config.yaml
num_attention_heads: 4
vocab_size: 3020
norm: "rmsnorm"
qk_norm: false
bias: "none"
init: "uniform"
init_std_qkv: 0.0749
init_std_up: 0.0749
optimizer: "soap_variant"
learning_rate: 0.00357
lr_head: 0.00598
doc_mask: true
train_tokens: 110200000
dataset: "wikipedia_en"
Each number is 50 + 12 x the weight over its row's rms, rounded and kept within 0 to 99. Layers, rows and columns count from 0. The size before them is the row's rms in percent of the matrix's.

# up: layer 5 MLP up, 768x256, rms 0.127, rows 148-174, columns 0-127
# down: layer 5 MLP down (transposed), 768x256, rms 0.124, rows 148-174, columns 0-127
up148 103:62 49 79 48 69 80 42 51 39 55 43 41 48 73 51 35 50 62 39 39 56 44 47 26 72 70 47 50 48 70 44 48 51 59 53 33 53 48 44 42 48 63 49 46 72 33 59 68 52 45 64 50 49 44 49 49 35 33 50 62 63 55 61 54 57 42 54 35 51 44 47 41 40 35 35 35 49 48 41 43 44 42 65 74 26 45 22 62 48 57 46 45 62 53 47 45 71 53 45 63 45 53 49 35 63 48 65 55 53 60 46 56 47 61 52 42 25 38 35 54 41 57 33 52 67 63 72 49
down148 099:36 53 41 26 61 33 36 69 43 59 62 24 55 45 29 41 30 29 48 64 50 61 44 45 68 34 44 50 50 41 58 53 57 48 47 29 40 26 53 43 53 49 57 55 38 45 63 45 46 43 52 28 57 58 66 72 64 33 56 53 58 52 78 39 53 42 66 55 53 56 57 46 49 52 38 43 35 67 30 32 52 74 66 60 60 71 39 54 60 46 42 63 45 49 43 35 68 45 40 53 48 47 40 58 61 69 43 24 63 55 28 48 54 64 54 37 43 32 41 53 37 33 58 19 47 51 66 42
up149 101:52 51 39 75 63 39 53 51 37 51 36 25 49 75 71 86 46 50 50 60 61 51 40 56 73 49 40 74 54 33 44 57 23 31 48 54 36 54 40 73 39 42 42 45 54 44 28 48 29 42 58 39 52 33 26 55 53 57 64 71 46 56 64 40 49 67 42 58 35 54 40 46 46 40 59 60 62 41 55 60 72 48 40 77 49 72 57 53 40 54 61 41 62 47 46 46 63 48 57 67 56 52 48 72 39 59 49 39 58 56 37 49 52 56 50 49 47 58 67 72 61 56 40 48 43 54 45 38
down149 104:54 58 45 58 63 26 52 39 41 49 49 56 56 35 44 60 47 70 41 44 55 67 36 63 47 45 41 43 69 56 32 53 33 60 47 40 65 60 49 44 34 55 44 52 72 60 52 37 44 60 33 46 59 39 60 41 25 51 63 64 53 67 65 43 42 24 29 69 44 72 49 57 37 40 50 47 45 48 46 68 65 42 50 52 66 67 43 72 58 59 56 50 69 47 34 34 54 36 69 25 35 39 50 65 38 36 47 45 28 51 67 42 67 48 58 43 47 79 56 43 42 55 47 25 64 52 60 38
up150 104:61 46 59 47 35 53 53 61 46 24 42 32 43 43 39 42 41 17 41 36 72 47 48 64 57 59 58 49 59 45 39 63 31 50 43 34 37 49 28 60 59 56 39 38 59 55 43 53 38 47 61 34 54 83 51 61 56 42 51 14 60 55 51 30 64 50 42 39 44 57 32 68 48 68 37 33 56 38 59 37 69 37 44 64 41 43 47 39 30 31 75 62 45 45 58 47 45 33 53 35 81 55 49 47 64 61 42 41 53 59 42 49 58 36 50 55 32 43 41 67 44 38 38 59 81 63 47 61
down150 092:52 58 48 47 55 42 35 51 62 59 73 82 69 57 34 40 67 62 70 34 45 55 42 39 50 76 39 63 63 45 59 72 33 41 51 39 58 49 64 47 63 40 44 34 37 76 57 49 44 51 54 70 51 41 34 47 19 52 42 60 49 41 62 85 34 58 43 57 61 51 39 45 41 53 44 58 49 59 59 74 57 76 47 55 74 65 66 69 61 57 45 53 47 51 37 48 61 57 60 55 32 39 46 35 55 47 35 63 41 40 48 34 46 69 48 58 54 45 54 35 46 48 46 47 71 41 31 43
up151 110:36 55 43 48 33 61 62 62 55 72 26 40 40 30 40 42 61 75 50 50 53 57 51 50 34 33 56 65 55 51 49 41 51 30 47 62 45 46 43 55 55 65 65 22 47 49 43 42 37 32 44 55 45 65 40 48 41 57 56 62 64 49 53 51 39 50 63 44 64 57 27 46 39 53 58 20 41 47 59 49 33 49 58 55 75 43 40 60 45 39 38 24 42 62 49 47 35 65 49 60 50 51 49 41 66 39 43 42 59 46 62 74 37 43 38 65 67 58 51 54 79 62 49 63 50 52 58 55
down151 106:36 46 50 43 65 60 48 38 44 57 55 50 55 53 55 61 54 29 47 56 41 66 63 58 35 05 68 52 58 44 42 39 66 54 36 43 41 63 46 31 62 44 54 46 50 70 68 48 10 48 59 57 63 48 49 38 68 42 67 37 58 50 48 59 55 40 41 42 55 40 50 40 39 42 56 33 62 30 51 44 43 54 38 42 55 37 62 60 47 49 50 62 34 63 57 69 63 52 48 49 49 44 65 31 43 65 70 31 38 67 63 68 58 34 51 63 47 39 49 46 57 50 48 49 71 43 55 34
up152 098:53 53 53 64 59 38 44 50 45 69 59 70 53 27 41 59 23 55 67 50 43 57 26 59 26 57 58 48 38 45 61 55 55 68 47 30 57 52 58 43 43 41 45 59 61 89 31 51 48 65 61 43 62 62 22 61 68 43 48 57 46 38 60 55 39 32 64 50 61 52 36 45 49 42 44 47 48 40 52 78 62 52 77 51 35 52 39 50 58 43 54 50 10 61 41 45 41 67 43 75 38 48 48 69 46 45 54 57 52 51 66 54 42 62 44 38 23 67 38 40 56 55 61 71 63 54 30 36
down152 097:50 41 49 54 46 57 55 64 59 74 37 44 64 61 53 38 37 74 51 48 59 38 71 44 56 42 50 41 49 49 44 30 53 66 58 70 41 35 55 60 37 56 21 39 44 39 38 21 44 13 28 39 39 34 47 61 63 45 51 25 60 37 64 61 63 33 65 44 60 69 46 63 67 52 57 46 51 57 40 55 31 65 69 34 52 46 61 58 48 43 62 51 47 58 56 37 51 42 58 40 41 51 41 63 37 40 49 55 33 65 41 74 48 45 55 57 66 59 42 53 60 52 51 50 47 36 50 74
up153 097:55 40 49 31 59 57 57 52 59 47 49 26 63 49 41 45 51 66 45 49 58 47 42 44 40 40 44 49 36 41 39 57 59 62 57 57 39 16 46 33 41 54 52 41 49 47 47 34 53 64 55 40 48 47 50 46 19 52 51 54 47 34 46 43 54 45 33 47 71 67 40 52 68 57 58 52 06 49 59 53 58 35 44 71 41 75 37 44 47 70 46 43 68 65 00 59 62 51 47 65 58 64 57 38 42 55 42 43 58 54 41 69 40 58 48 25 28 39 37 55 65 50 59 41 51 65 45 50
down153 097:69 54 39 39 50 59 43 64 63 58 71 50 36 46 72 62 46 33 44 50 44 39 52 40 45 71 49 62 50 27 54 50 56 38 38 23 61 45 70 45 43 59 57 61 25 29 49 50 66 60 39 48 40 73 44 55 46 45 55 65 47 61 49 55 26 32 52 44 60 33 56 30 61 63 45 45 42 55 45 68 62 41 53 50 49 64 29 40 52 38 66 49 37 37 82 48 48 54 46 39 60 54 52 56 43 69 48 60 40 41 58 55 58 56 52 45 63 44 38 58 77 47 39 29 66 41 54 30
up154 088:57 50 48 59 50 51 43 38 43 56 57 59 46 58 69 51 55 61 52 40 68 59 58 67 64 34 62 36 58 54 72 60 56 55 50 45 52 42 73 63 70 44 79 47 36 60 48 45 54 56 38 65 47 73 51 47 33 43 77 46 52 38 26 33 42 76 41 83 48 44 40 55 49 40 68 37 48 59 35 42 30 54 42 74 57 66 48 59 44 49 42 60 50 42 56 35 61 42 51 43 75 27 43 66 82 63 21 49 41 53 31 49 42 53 60 63 51 40 46 64 37 52 33 66 52 42 47 66
down154 081:65 61 59 50 50 35 36 65 56 39 51 60 66 37 40 39 32 51 72 77 52 50 72 53 52 68 40 60 40 53 37 44 44 57 26 58 41 62 55 43 47 44 29 21 52 41 47 45 48 45 56 57 32 52 41 62 33 38 31 59 63 48 52 37 36 37 68 21 34 45 62 46 53 55 39 60 71 36 47 38 28 37 54 52 47 58 42 60 44 55 63 39 43 40 51 45 46 39 55 48 52 58 47 38 42 55 74 47 49 42 58 58 46 39 58 60 42 45 45 43 47 56 47 59 42 31 56 38
up155 101:28 57 68 61 38 44 57 54 45 57 45 67 76 56 26 38 57 59 30 58 61 54 35 61 50 56 43 46 43 36 27 50 42 35 62 29 49 52 37 57 48 35 39 48 34 73 48 71 48 56 44 43 29 57 55 42 63 47 35 51 44 34 49 77 53 43 55 80 60 26 45 47 47 59 50 58 59 55 43 67 70 59 39 58 35 36 50 49 43 38 68 47 68 57 39 58 59 71 60 52 49 55 27 37 58 75 55 29 44 51 51 67 41 49 47 60 33 43 59 53 31 61 55 35 43 68 55 44
down155 102:49 67 47 30 38 47 67 30 44 31 74 51 46 58 48 45 27 63 52 53 45 58 65 56 65 31 26 42 29 44 71 38 59 55 52 53 42 55 58 52 47 57 55 60 57 36 62 68 52 52 42 65 47 53 46 64 39 49 46 63 49 49 52 29 55 34 72 46 38 30 52 54 42 72 60 59 54 50 61 65 59 37 49 49 47 25 62 43 41 44 35 46 65 65 60 31 39 48 62 49 47 63 57 48 71 49 51 60 36 53 56 42 55 47 44 52 50 65 65 48 69 64 32 58 44 33 64 62
up156 104:50 52 66 74 41 64 26 46 48 66 40 60 51 51 29 59 24 52 62 41 31 26 46 35 48 58 46 53 37 62 63 47 59 44 52 71 49 23 35 71 24 69 58 50 44 43 48 59 64 66 58 46 47 53 39 52 49 45 34 25 56 74 62 59 60 34 49 69 36 45 47 59 45 31 26 22 57 55 59 51 49 54 74 54 30 34 58 61 52 46 54 53 44 41 43 50 30 45 36 46 38 59 44 43 52 37 54 63 76 51 59 27 52 42 72 64 51 70 44 55 56 39 65 60 64 48 52 55
down156 106:63 46 54 57 65 83 49 36 57 33 49 60 49 44 48 54 60 50 45 51 43 61 51 25 69 49 62 48 26 52 55 47 59 70 29 32 37 38 66 41 47 39 54 63 44 47 37 62 44 41 36 43 47 51 34 66 61 50 67 42 47 49 37 95 50 33 59 49 49 63 62 52 58 24 56 57 47 51 55 30 30 39 56 24 40 25 46 32 47 49 58 35 45 51 58 32 40 49 35 44 44 41 77 47 51 51 67 43 48 37 45 85 59 56 58 60 62 42 50 57 39 63 28 65 56 68 59 45
up157 085:49 66 55 27 66 62 63 52 62 55 53 55 31 58 50 46 56 22 58 43 55 27 50 47 69 31 64 46 62 59 62 51 19 57 53 44 45 58 57 43 46 59 67 31 39 64 61 34 50 53 37 61 50 32 39 55 55 28 68 38 37 41 48 53 64 97 47 51 63 32 52 56 32 45 37 32 46 49 28 43 53 50 50 50 46 40 52 38 51 48 42 56 54 41 35 48 57 49 46 68 55 35 45 43 39 44 51 50 38 63 58 54 48 40 62 59 60 39 60 73 43 63 62 64 47 28 31 51
down157 078:52 42 43 27 59 36 64 65 45 73 57 41 41 62 43 33 50 45 46 66 55 65 59 58 45 56 33 53 62 59 28 43 52 58 54 52 66 39 62 56 33 54 64 40 27 22 48 39 35 42 41 53 38 28 54 52 50 40 36 35 43 55 45 42 27 33 39 56 16 51 70 45 50 44 59 65 42 38 52 64 35 46 53 32 49 60 79 50 60 45 73 49 35 35 49 84 61 44 69 59 48 43 41 71 48 50 61 48 50 49 35 41 32 49 62 59 59 31 64 59 57 55 50 38 58 37 41 72
up158 104:44 49 40 65 63 31 44 55 56 52 55 59 40 34 60 60 56 51 56 64 43 58 67 65 20 39 52 61 76 50 52 50 53 45 58 46 42 51 38 53 33 58 46 39 61 64 58 41 66 50 60 37 47 43 54 68 41 38 39 71 41 43 38 62 38 37 39 24 47 51 44 54 48 58 40 72 60 35 52 53 63 55 68 68 64 38 73 26 48 35 58 75 63 61 43 33 40 46 35 51 38 41 42 51 63 25 46 44 37 39 60 25 59 47 58 50 53 50 40 55 26 58 65 46 26 54 31 76
down158 095:39 47 44 41 61 51 59 50 46 59 70 57 66 55 56 63 55 29 52 41 47 74 57 55 57 58 32 48 36 68 53 53 36 63 29 38 53 35 55 55 31 54 34 61 35 76 39 44 37 40 47 32 61 33 39 48 63 31 57 40 28 62 60 38 73 57 37 61 42 52 52 48 35 60 56 53 47 69 42 48 29 40 33 51 44 70 21 73 58 49 41 40 42 37 48 36 58 52 44 51 57 38 47 44 48 67 40 56 52 39 24 56 63 53 54 63 52 45 45 52 63 55 59 47 53 37 58 54
up159 091:53 57 72 53 41 54 55 58 77 48 45 57 39 50 48 45 51 54 64 63 49 68 53 67 70 48 53 45 47 55 19 44 35 40 68 44 25 45 36 53 56 62 65 67 38 40 38 54 69 47 50 50 38 52 53 71 59 46 58 39 63 65 41 69 69 27 63 75 46 62 51 55 46 58 51 57 59 60 67 66 32 85 48 55 75 52 65 37 32 46 23 26 41 35 49 53 48 37 51 48 58 23 49 59 61 56 53 57 47 60 54 30 59 65 45 59 65 71 63 70 73 47 66 50 56 53 60 63
down159 094:54 36 48 53 27 56 28 49 73 45 38 44 73 42 41 58 56 45 51 58 45 48 79 54 64 36 46 36 69 29 36 62 34 62 56 55 20 42 28 39 55 17 44 46 66 43 67 43 64 41 50 53 52 51 46 49 49 55 45 48 65 47 67 37 51 33 47 53 60 53 48 67 55 45 49 48 44 32 55 43 38 40 54 54 47 47 36 49 58 62 61 44 60 50 54 46 56 58 30 46 20 52 36 52 63 43 67 22 62 54 75 45 69 42 62 46 54 38 53 55 51 59 30 55 48 63 52 57
up160 096:48 62 04 64 50 40 69 34 46 44 57 47 48 43 49 83 34 66 69 68 50 51 53 43 26 42 41 44 48 31 69 66 43 58 54 49 39 64 58 42 72 50 58 46 58 64 50 56 53 57 32 50 44 51 55 51 33 45 63 47 50 35 48 50 58 46 58 39 57 52 54 49 53 41 65 33 30 61 61 61 50 77 55 35 34 62 48 53 67 79 56 32 56 55 64 36 73 62 66 53 41 42 63 39 40 66 45 60 68 66 35 46 48 77 49 62 40 49 42 51 54 59 24 73 30 74 51 69
down160 097:47 65 43 39 49 63 38 69 57 47 60 42 57 49 59 49 51 49 45 51 58 30 24 31 55 56 66 49 55 62 72 49 46 58 67 61 46 33 81 56 38 55 32 55 57 42 50 54 45 58 59 61 55 57 46 41 45 43 50 54 64 65 48 57 57 39 59 40 41 61 49 70 59 47 62 51 70 48 59 43 43 64 42 68 64 33 61 54 57 34 45 49 62 55 45 79 36 39 60 69 77 29 55 58 28 55 40 51 28 60 52 48 55 47 90 49 34 52 56 53 59 46 57 47 40 66 61 45
up161 097:36 36 45 34 36 39 39 55 45 24 53 65 54 48 64 63 30 41 59 64 43 49 43 59 51 55 48 33 38 52 48 36 60 71 39 36 55 27 69 74 51 32 67 35 48 64 37 44 66 31 55 26 25 54 34 39 36 67 44 42 46 49 56 37 59 41 60 66 42 58 32 62 43 58 50 28 47 53 51 56 55 32 72 43 62 49 62 43 59 51 48 53 53 54 61 72 59 42 69 63 50 49 36 38 36 67 70 48 54 56 28 73 43 52 49 50 49 74 42 52 44 32 55 49 56 49 55 54
down161 091:44 51 53 59 56 69 53 38 63 61 37 55 61 68 55 26 35 47 43 41 47 66 65 39 61 64 59 46 28 61 61 40 37 34 51 57 40 21 39 28 54 48 82 68 57 48 39 47 44 52 39 47 61 36 45 54 34 52 66 47 41 46 68 44 56 51 50 46 51 74 88 56 52 60 61 46 27 37 67 62 56 51 55 38 36 51 36 55 59 61 49 43 53 34 14 48 55 41 53 59 42 69 48 61 53 58 46 35 58 62 53 44 40 47 52 64 25 44 59 49 57 64 63 62 29 57 73 37
up162 101:44 37 77 63 51 53 51 33 46 61 52 49 37 35 54 58 63 60 50 49 50 40 45 47 40 41 61 44 49 39 64 35 36 75 46 37 61 63 49 48 35 54 67 24 80 47 44 40 65 48 47 55 41 44 37 38 58 54 60 45 61 55 60 74 56 51 40 65 50 38 54 48 40 46 17 39 54 77 44 46 43 54 49 20 41 50 22 48 61 51 34 51 44 67 51 56 42 27 48 62 48 65 51 50 40 73 78 57 41 39 68 38 39 54 52 50 53 47 32 51 54 51 41 79 51 40 58 26
down162 099:44 57 42 46 71 38 55 44 49 72 29 54 54 37 53 25 32 50 80 44 49 42 55 82 51 63 51 70 55 49 52 49 42 40 43 52 41 63 48 52 84 46 51 33 66 53 30 34 61 62 39 34 58 46 32 47 25 46 36 54 72 62 56 41 66 40 34 48 46 42 41 45 60 46 46 36 57 57 48 46 45 36 31 44 73 56 52 91 57 52 51 50 55 61 55 58 78 35 56 47 54 45 63 57 60 43 46 44 47 31 34 27 51 54 55 38 45 53 71 55 89 33 48 66 34 55 41 26
up163 099:46 48 67 68 49 53 49 34 58 54 34 58 58 50 41 35 48 53 59 73 61 49 48 67 73 71 52 49 49 51 52 33 53 44 43 77 58 18 66 50 54 65 65 58 58 32 50 56 52 62 64 52 65 56 29 50 50 38 58 54 56 49 53 48 65 42 70 40 36 56 36 47 58 80 55 59 41 30 48 77 75 41 82 48 50 49 47 35 43 57 54 18 51 63 51 46 54 41 47 56 39 54 57 30 45 60 52 53 54 52 47 45 59 29 37 48 42 62 47 38 46 42 45 69 57 55 48 32
down163 105:53 51 49 38 69 66 48 68 50 55 55 15 61 47 48 32 56 55 47 56 64 56 16 60 63 79 54 60 36 43 60 52 45 36 46 47 66 51 66 31 41 58 32 58 60 61 36 38 45 40 41 61 55 70 63 33 57 34 44 49 64 44 59 41 49 55 56 47 42 40 59 28 54 37 47 58 50 45 43 53 55 43 51 58 57 46 72 50 46 75 48 26 22 46 62 52 51 55 50 60 60 55 59 69 26 27 49 36 43 27 18 29 55 61 55 47 40 58 31 70 34 52 29 67 64 43 29 46
up164 097:56 40 79 34 46 50 63 56 57 19 51 51 51 47 41 58 60 55 43 46 55 47 56 29 50 66 59 63 73 59 57 69 63 50 58 42 39 29 44 60 54 42 53 41 58 35 60 67 62 33 47 33 64 69 49 55 52 69 58 50 38 45 56 56 41 46 53 41 72 67 47 63 41 53 42 43 40 54 41 59 71 32 35 70 52 56 44 62 34 58 57 56 62 37 55 21 58 61 56 45 35 61 45 70 47 47 44 67 56 65 42 41 65 49 83 45 55 34 58 56 45 56 52 37 50 46 33 60
down164 107:56 62 15 51 37 63 64 47 26 57 36 63 55 54 58 40 54 45 34 44 38 63 42 56 63 40 27 39 44 47 48 65 40 23 48 51 68 38 47 57 60 50 62 37 58 54 63 64 52 35 42 57 43 46 26 43 40 26 51 63 39 34 36 55 48 25 43 46 52 51 43 63 34 57 50 38 57 37 36 53 66 44 56 46 47 58 50 58 56 31 40 38 35 82 51 55 63 48 58 58 55 42 46 30 35 48 72 53 61 63 41 36 60 34 63 61 54 68 43 66 37 78 58 34 53 32 35 50
up165 095:49 41 35 43 45 52 52 55 50 51 65 62 43 53 56 72 48 60 61 52 58 58 64 64 39 69 36 41 66 49 57 75 55 44 49 31 45 31 50 41 34 60 61 51 25 35 47 65 63 69 30 67 55 53 43 42 40 71 36 38 42 56 71 30 54 47 30 48 30 67 56 36 51 60 52 45 41 38 61 35 41 45 75 39 51 23 44 34 35 48 52 56 79 66 43 34 49 68 49 49 62 48 51 45 27 60 50 39 31 48 63 42 42 26 39 75 35 53 43 48 70 42 36 66 47 50 58 32
down165 097:31 58 48 34 49 64 67 47 52 49 57 52 50 80 40 53 50 49 59 55 52 55 37 39 79 65 40 45 55 59 33 55 41 42 53 35 42 61 59 61 65 51 51 65 59 41 41 56 49 47 53 45 58 71 56 48 54 31 53 55 37 33 39 36 47 30 38 55 40 61 56 46 50 72 37 58 76 68 32 65 63 56 59 49 45 47 54 56 61 42 48 62 45 55 52 77 46 45 53 41 52 55 39 62 63 59 63 68 45 59 35 41 47 48 49 43 41 55 51 58 48 42 30 52 58 48 67 47
up166 102:39 30 45 52 32 49 63 31 71 66 60 52 39 39 46 49 65 49 60 57 41 64 33 64 43 40 63 45 55 44 48 39 40 56 62 39 57 56 40 35 48 50 62 28 45 52 56 58 59 51 35 31 59 41 52 42 44 60 34 46 42 50 55 45 38 49 73 63 49 86 53 75 45 56 53 46 63 40 44 47 45 58 53 57 60 43 22 65 24 66 55 30 49 54 50 16 63 51 54 60 43 62 61 40 36 62 23 39 55 66 49 54 38 40 59 58 58 50 74 63 55 48 43 47 52 49 62 51
down166 104:66 51 55 44 82 35 56 31 61 39 46 56 50 78 46 35 48 55 59 49 62 58 48 53 58 33 43 35 33 60 47 45 56 42 47 54 50 45 32 61 34 45 42 51 52 63 42 35 53 77 50 67 60 26 50 62 39 53 52 66 35 51 44 45 41 68 49 60 61 41 52 47 53 45 42 38 40 62 36 60 41 56 59 45 52 41 76 44 65 20 44 66 37 63 53 49 35 73 56 59 42 62 62 51 41 44 77 32 53 38 37 72 57 50 40 63 66 46 54 62 45 51 42 67 56 40 63 55
up167 096:57 65 51 36 68 38 59 42 41 36 52 59 47 23 41 43 44 32 52 60 46 67 45 43 34 44 51 36 49 53 56 27 23 37 54 63 37 50 31 40 21 55 51 25 30 55 56 36 23 71 80 33 54 39 66 50 67 36 42 29 40 53 41 50 57 60 28 54 44 52 78 61 32 36 75 55 47 41 55 44 34 42 69 55 61 45 47 46 47 48 46 30 55 58 34 52 45 46 49 62 57 49 46 67 45 46 41 58 54 55 29 54 76 48 51 41 41 44 42 56 35 42 61 78 42 69 67 40
down167 099:50 73 14 42 56 53 57 49 51 45 44 33 42 50 62 66 49 51 78 54 40 50 75 26 55 24 50 61 61 56 69 36 56 36 60 57 33 41 38 54 54 39 75 35 47 80 48 69 35 41 63 54 31 56 46 48 64 39 51 54 46 52 65 45 47 46 46 59 37 46 69 47 39 49 36 47 37 62 48 48 49 49 42 63 45 50 41 49 45 49 46 41 63 39 50 57 66 49 43 39 42 54 65 61 56 58 55 51 34 63 55 55 60 41 41 47 77 43 16 29 51 57 64 39 57 48 38 64
up168 090:65 44 35 28 62 49 59 68 72 40 56 57 69 55 45 51 52 52 58 54 58 64 47 54 36 68 48 66 40 57 50 43 50 47 56 34 31 37 46 48 58 36 61 51 26 50 47 47 43 51 23 41 43 56 32 54 66 56 48 65 57 57 43 64 71 51 39 33 45 40 45 69 62 65 69 51 50 34 53 41 38 45 58 43 47 68 56 52 39 60 56 67 54 46 41 32 38 53 47 57 26 57 56 44 52 45 71 64 49 58 54 43 45 54 47 74 62 64 52 58 45 49 37 53 43 46 64 35
down168 093:54 39 46 39 39 47 48 51 77 58 34 78 31 50 61 32 33 43 39 39 58 47 47 45 39 64 58 44 47 68 72 85 56 51 44 58 42 58 60 64 49 41 56 54 38 50 53 43 54 65 43 63 65 38 48 29 56 34 66 68 70 18 49 44 45 30 30 66 34 70 73 43 48 11 32 45 55 56 33 62 55 57 33 21 62 64 52 72 60 53 44 62 65 56 53 53 29 54 61 71 56 32 54 61 39 43 49 68 65 70 50 41 36 42 43 45 47 56 53 50 36 48 49 37 51 56 56 48
up169 086:48 42 44 37 55 64 29 42 41 38 48 31 56 54 44 44 43 37 47 46 59 55 25 53 62 37 66 56 62 40 48 76 42 69 56 52 65 48 64 16 57 59 68 38 26 60 34 49 56 41 36 36 43 73 43 46 64 70 65 47 36 60 59 40 57 60 38 32 56 43 64 59 54 44 65 60 35 64 43 48 52 35 29 49 43 61 57 50 60 45 57 50 71 36 36 45 37 49 72 68 45 57 56 68 57 40 34 37 49 63 36 41 59 52 38 59 65 63 52 50 52 56 48 53 34 52 47 58
down169 081:54 25 52 52 42 43 50 61 62 75 52 67 66 44 27 44 35 75 57 42 53 77 67 53 33 55 46 54 51 45 53 27 54 55 54 50 21 57 51 37 51 71 57 38 53 52 48 54 34 55 38 55 50 48 58 74 53 53 44 55 37 52 54 56 42 55 21 49 53 72 57 51 41 26 36 55 55 70 49 60 48 45 69 36 46 58 35 65 42 63 59 74 49 48 50 78 37 62 91 35 67 36 45 48 42 44 22 42 22 55 51 41 55 65 76 66 47 40 49 44 57 49 46 52 53 60 64 57
up170 100:59 45 51 56 39 46 44 27 52 28 49 55 35 73 38 69 42 42 59 57 84 63 52 62 36 42 35 37 34 54 37 24 41 51 58 61 45 62 40 70 49 47 31 72 52 37 33 52 32 70 55 38 44 65 44 56 43 68 52 42 43 38 39 40 55 37 39 51 51 45 54 71 46 50 32 54 54 64 43 18 60 39 66 63 49 32 52 48 59 42 68 55 31 58 64 44 61 76 47 44 41 35 55 68 46 43 43 60 69 36 56 56 34 40 41 48 52 56 48 70 40 46 45 45 65 34 38 33
down170 110:42 31 53 60 33 61 58 65 45 53 33 59 61 60 40 56 43 49 32 35 41 60 58 56 30 54 65 51 64 44 49 73 39 59 68 41 46 41 28 59 50 67 47 47 46 58 47 42 44 68 35 73 43 34 41 23 53 29 46 44 56 39 62 46 36 31 39 78 51 51 38 47 62 42 48 63 61 53 74 60 54 54 31 24 51 50 63 49 69 56 47 51 40 45 46 49 63 40 22 49 64 80 56 56 28 49 48 67 48 48 60 49 63 51 52 62 67 49 43 57 64 50 39 59 50 62 64 42
up171 110:23 71 47 66 61 46 53 45 38 43 28 50 52 54 70 39 45 30 25 51 49 56 67 62 57 57 66 45 57 52 50 43 49 49 58 52 32 51 50 59 47 65 62 46 67 29 54 59 69 59 52 46 43 65 24 60 53 52 17 45 40 34 57 46 70 82 61 43 47 53 57 61 49 58 54 50 48 49 60 54 52 62 38 42 51 54 51 60 34 62 61 53 48 54 52 65 41 49 51 56 35 49 52 45 65 46 47 33 28 35 49 30 47 72 70 52 42 49 54 65 39 59 48 53 67 29 62 58
down171 106:51 61 47 52 58 63 44 69 54 45 45 35 39 43 74 41 46 31 62 56 32 45 50 41 60 52 56 48 50 59 28 59 61 61 46 49 58 64 44 56 60 51 54 43 42 37 65 58 49 53 33 23 36 51 70 52 23 41 48 71 62 54 57 39 59 52 66 50 67 53 48 40 48 77 39 40 78 48 56 44 60 39 63 56 33 23 39 57 72 52 26 54 44 31 63 40 73 41 49 33 57 58 53 40 35 55 56 42 68 50 51 39 47 46 35 48 34 51 41 37 58 38 59 68 49 62 52 52
up172 103:23 52 46 45 63 50 31 51 21 52 59 51 52 47 58 52 71 50 62 46 43 58 37 54 50 38 59 34 77 73 41 59 42 49 39 33 44 33 58 44 68 47 43 38 38 58 51 50 49 60 52 60 57 30 52 57 62 68 46 44 51 29 65 60 56 61 46 50 42 47 58 60 45 39 30 60 56 40 58 77 29 47 42 31 40 36 83 55 40 71 26 64 47 49 63 55 41 38 67 49 52 31 36 66 56 52 39 66 69 62 46 39 46 42 46 51 43 48 56 51 42 55 50 48 50 52 49 30
down172 101:43 54 61 77 46 30 35 53 40 66 44 57 47 47 42 25 46 62 52 41 58 44 63 57 37 54 30 62 49 45 42 31 66 52 42 41 51 49 39 59 58 44 47 61 50 45 36 65 54 56 52 26 68 37 39 50 57 41 61 43 47 47 26 46 35 61 56 48 55 48 39 45 64 46 51 50 40 48 66 70 71 52 65 46 51 63 30 51 66 50 62 46 57 26 45 57 48 60 33 52 73 67 54 46 32 51 67 70 64 55 61 53 71 45 34 34 60 24 60 37 50 45 68 55 57 60 41 59
up173 091:55 64 54 58 48 44 71 67 63 68 48 63 54 50 53 52 58 62 43 48 60 39 50 43 39 58 61 70 43 64 64 44 59 59 50 59 36 57 55 52 57 52 63 55 53 65 69 54 47 46 82 52 54 36 48 46 46 63 56 34 57 53 37 50 41 60 46 58 55 44 46 68 59 40 66 55 78 59 65 49 41 60 59 44 51 47 42 51 42 52 39 25 47 34 49 63 43 58 19 43 70 23 39 47 48 45 51 38 67 60 49 63 45 45 52 36 41 62 40 60 25 53 65 42 48 67 52 62
down173 095:26 64 45 52 62 43 59 43 65 57 27 64 45 59 49 62 46 35 56 42 50 63 52 64 50 28 47 53 38 36 55 39 36 49 42 35 76 42 49 39 67 58 58 43 34 65 45 73 62 53 35 60 40 53 61 65 68 48 50 40 24 60 57 22 60 46 59 37 66 63 67 52 44 43 37 51 40 46 53 45 58 31 57 46 45 63 53 50 53 51 54 58 62 57 55 47 56 47 51 52 45 43 32 58 84 49 54 76 37 53 42 23 48 47 47 54 65 45 61 41 62 45 26 41 56 33 51 39
up174 102:54 42 46 26 23 47 61 62 28 54 70 41 67 64 40 41 34 67 66 32 49 34 53 49 46 43 53 21 23 46 52 51 61 44 38 35 39 54 57 66 57 58 55 59 64 60 55 27 42 50 37 64 43 50 28 75 54 35 54 55 57 45 62 43 43 41 43 56 60 57 47 64 59 29 41 40 35 65 73 60 44 47 36 47 47 47 45 32 45 36 53 40 59 31 44 38 57 44 53 62 56 49 54 28 52 41 35 72 59 46 26 22 33 33 48 70 36 14 31 57 56 47 41 36 47 48 50 56
down174 099:24 33 51 59 39 54 36 46 44 34 62 52 53 52 65 48 36 41 38 47 54 85 62 48 64 37 45 42 61 42 40 65 49 52 50 48 56 62 54 44 63 57 40 60 61 55 50 47 65 60 44 61 33 47 62 52 51 57 48 48 45 43 57 37 40 59 09 64 38 34 59 53 50 19 55 42 53 54 56 54 64 43 42 49 58 88 66 51 54 62 38 55 42 43 65 50 30 45 31 57 73 74 34 52 44 52 44 27 79 56 50 48 59 48 41 53 64 70 45 46 50 50 62 59 29 32 51 60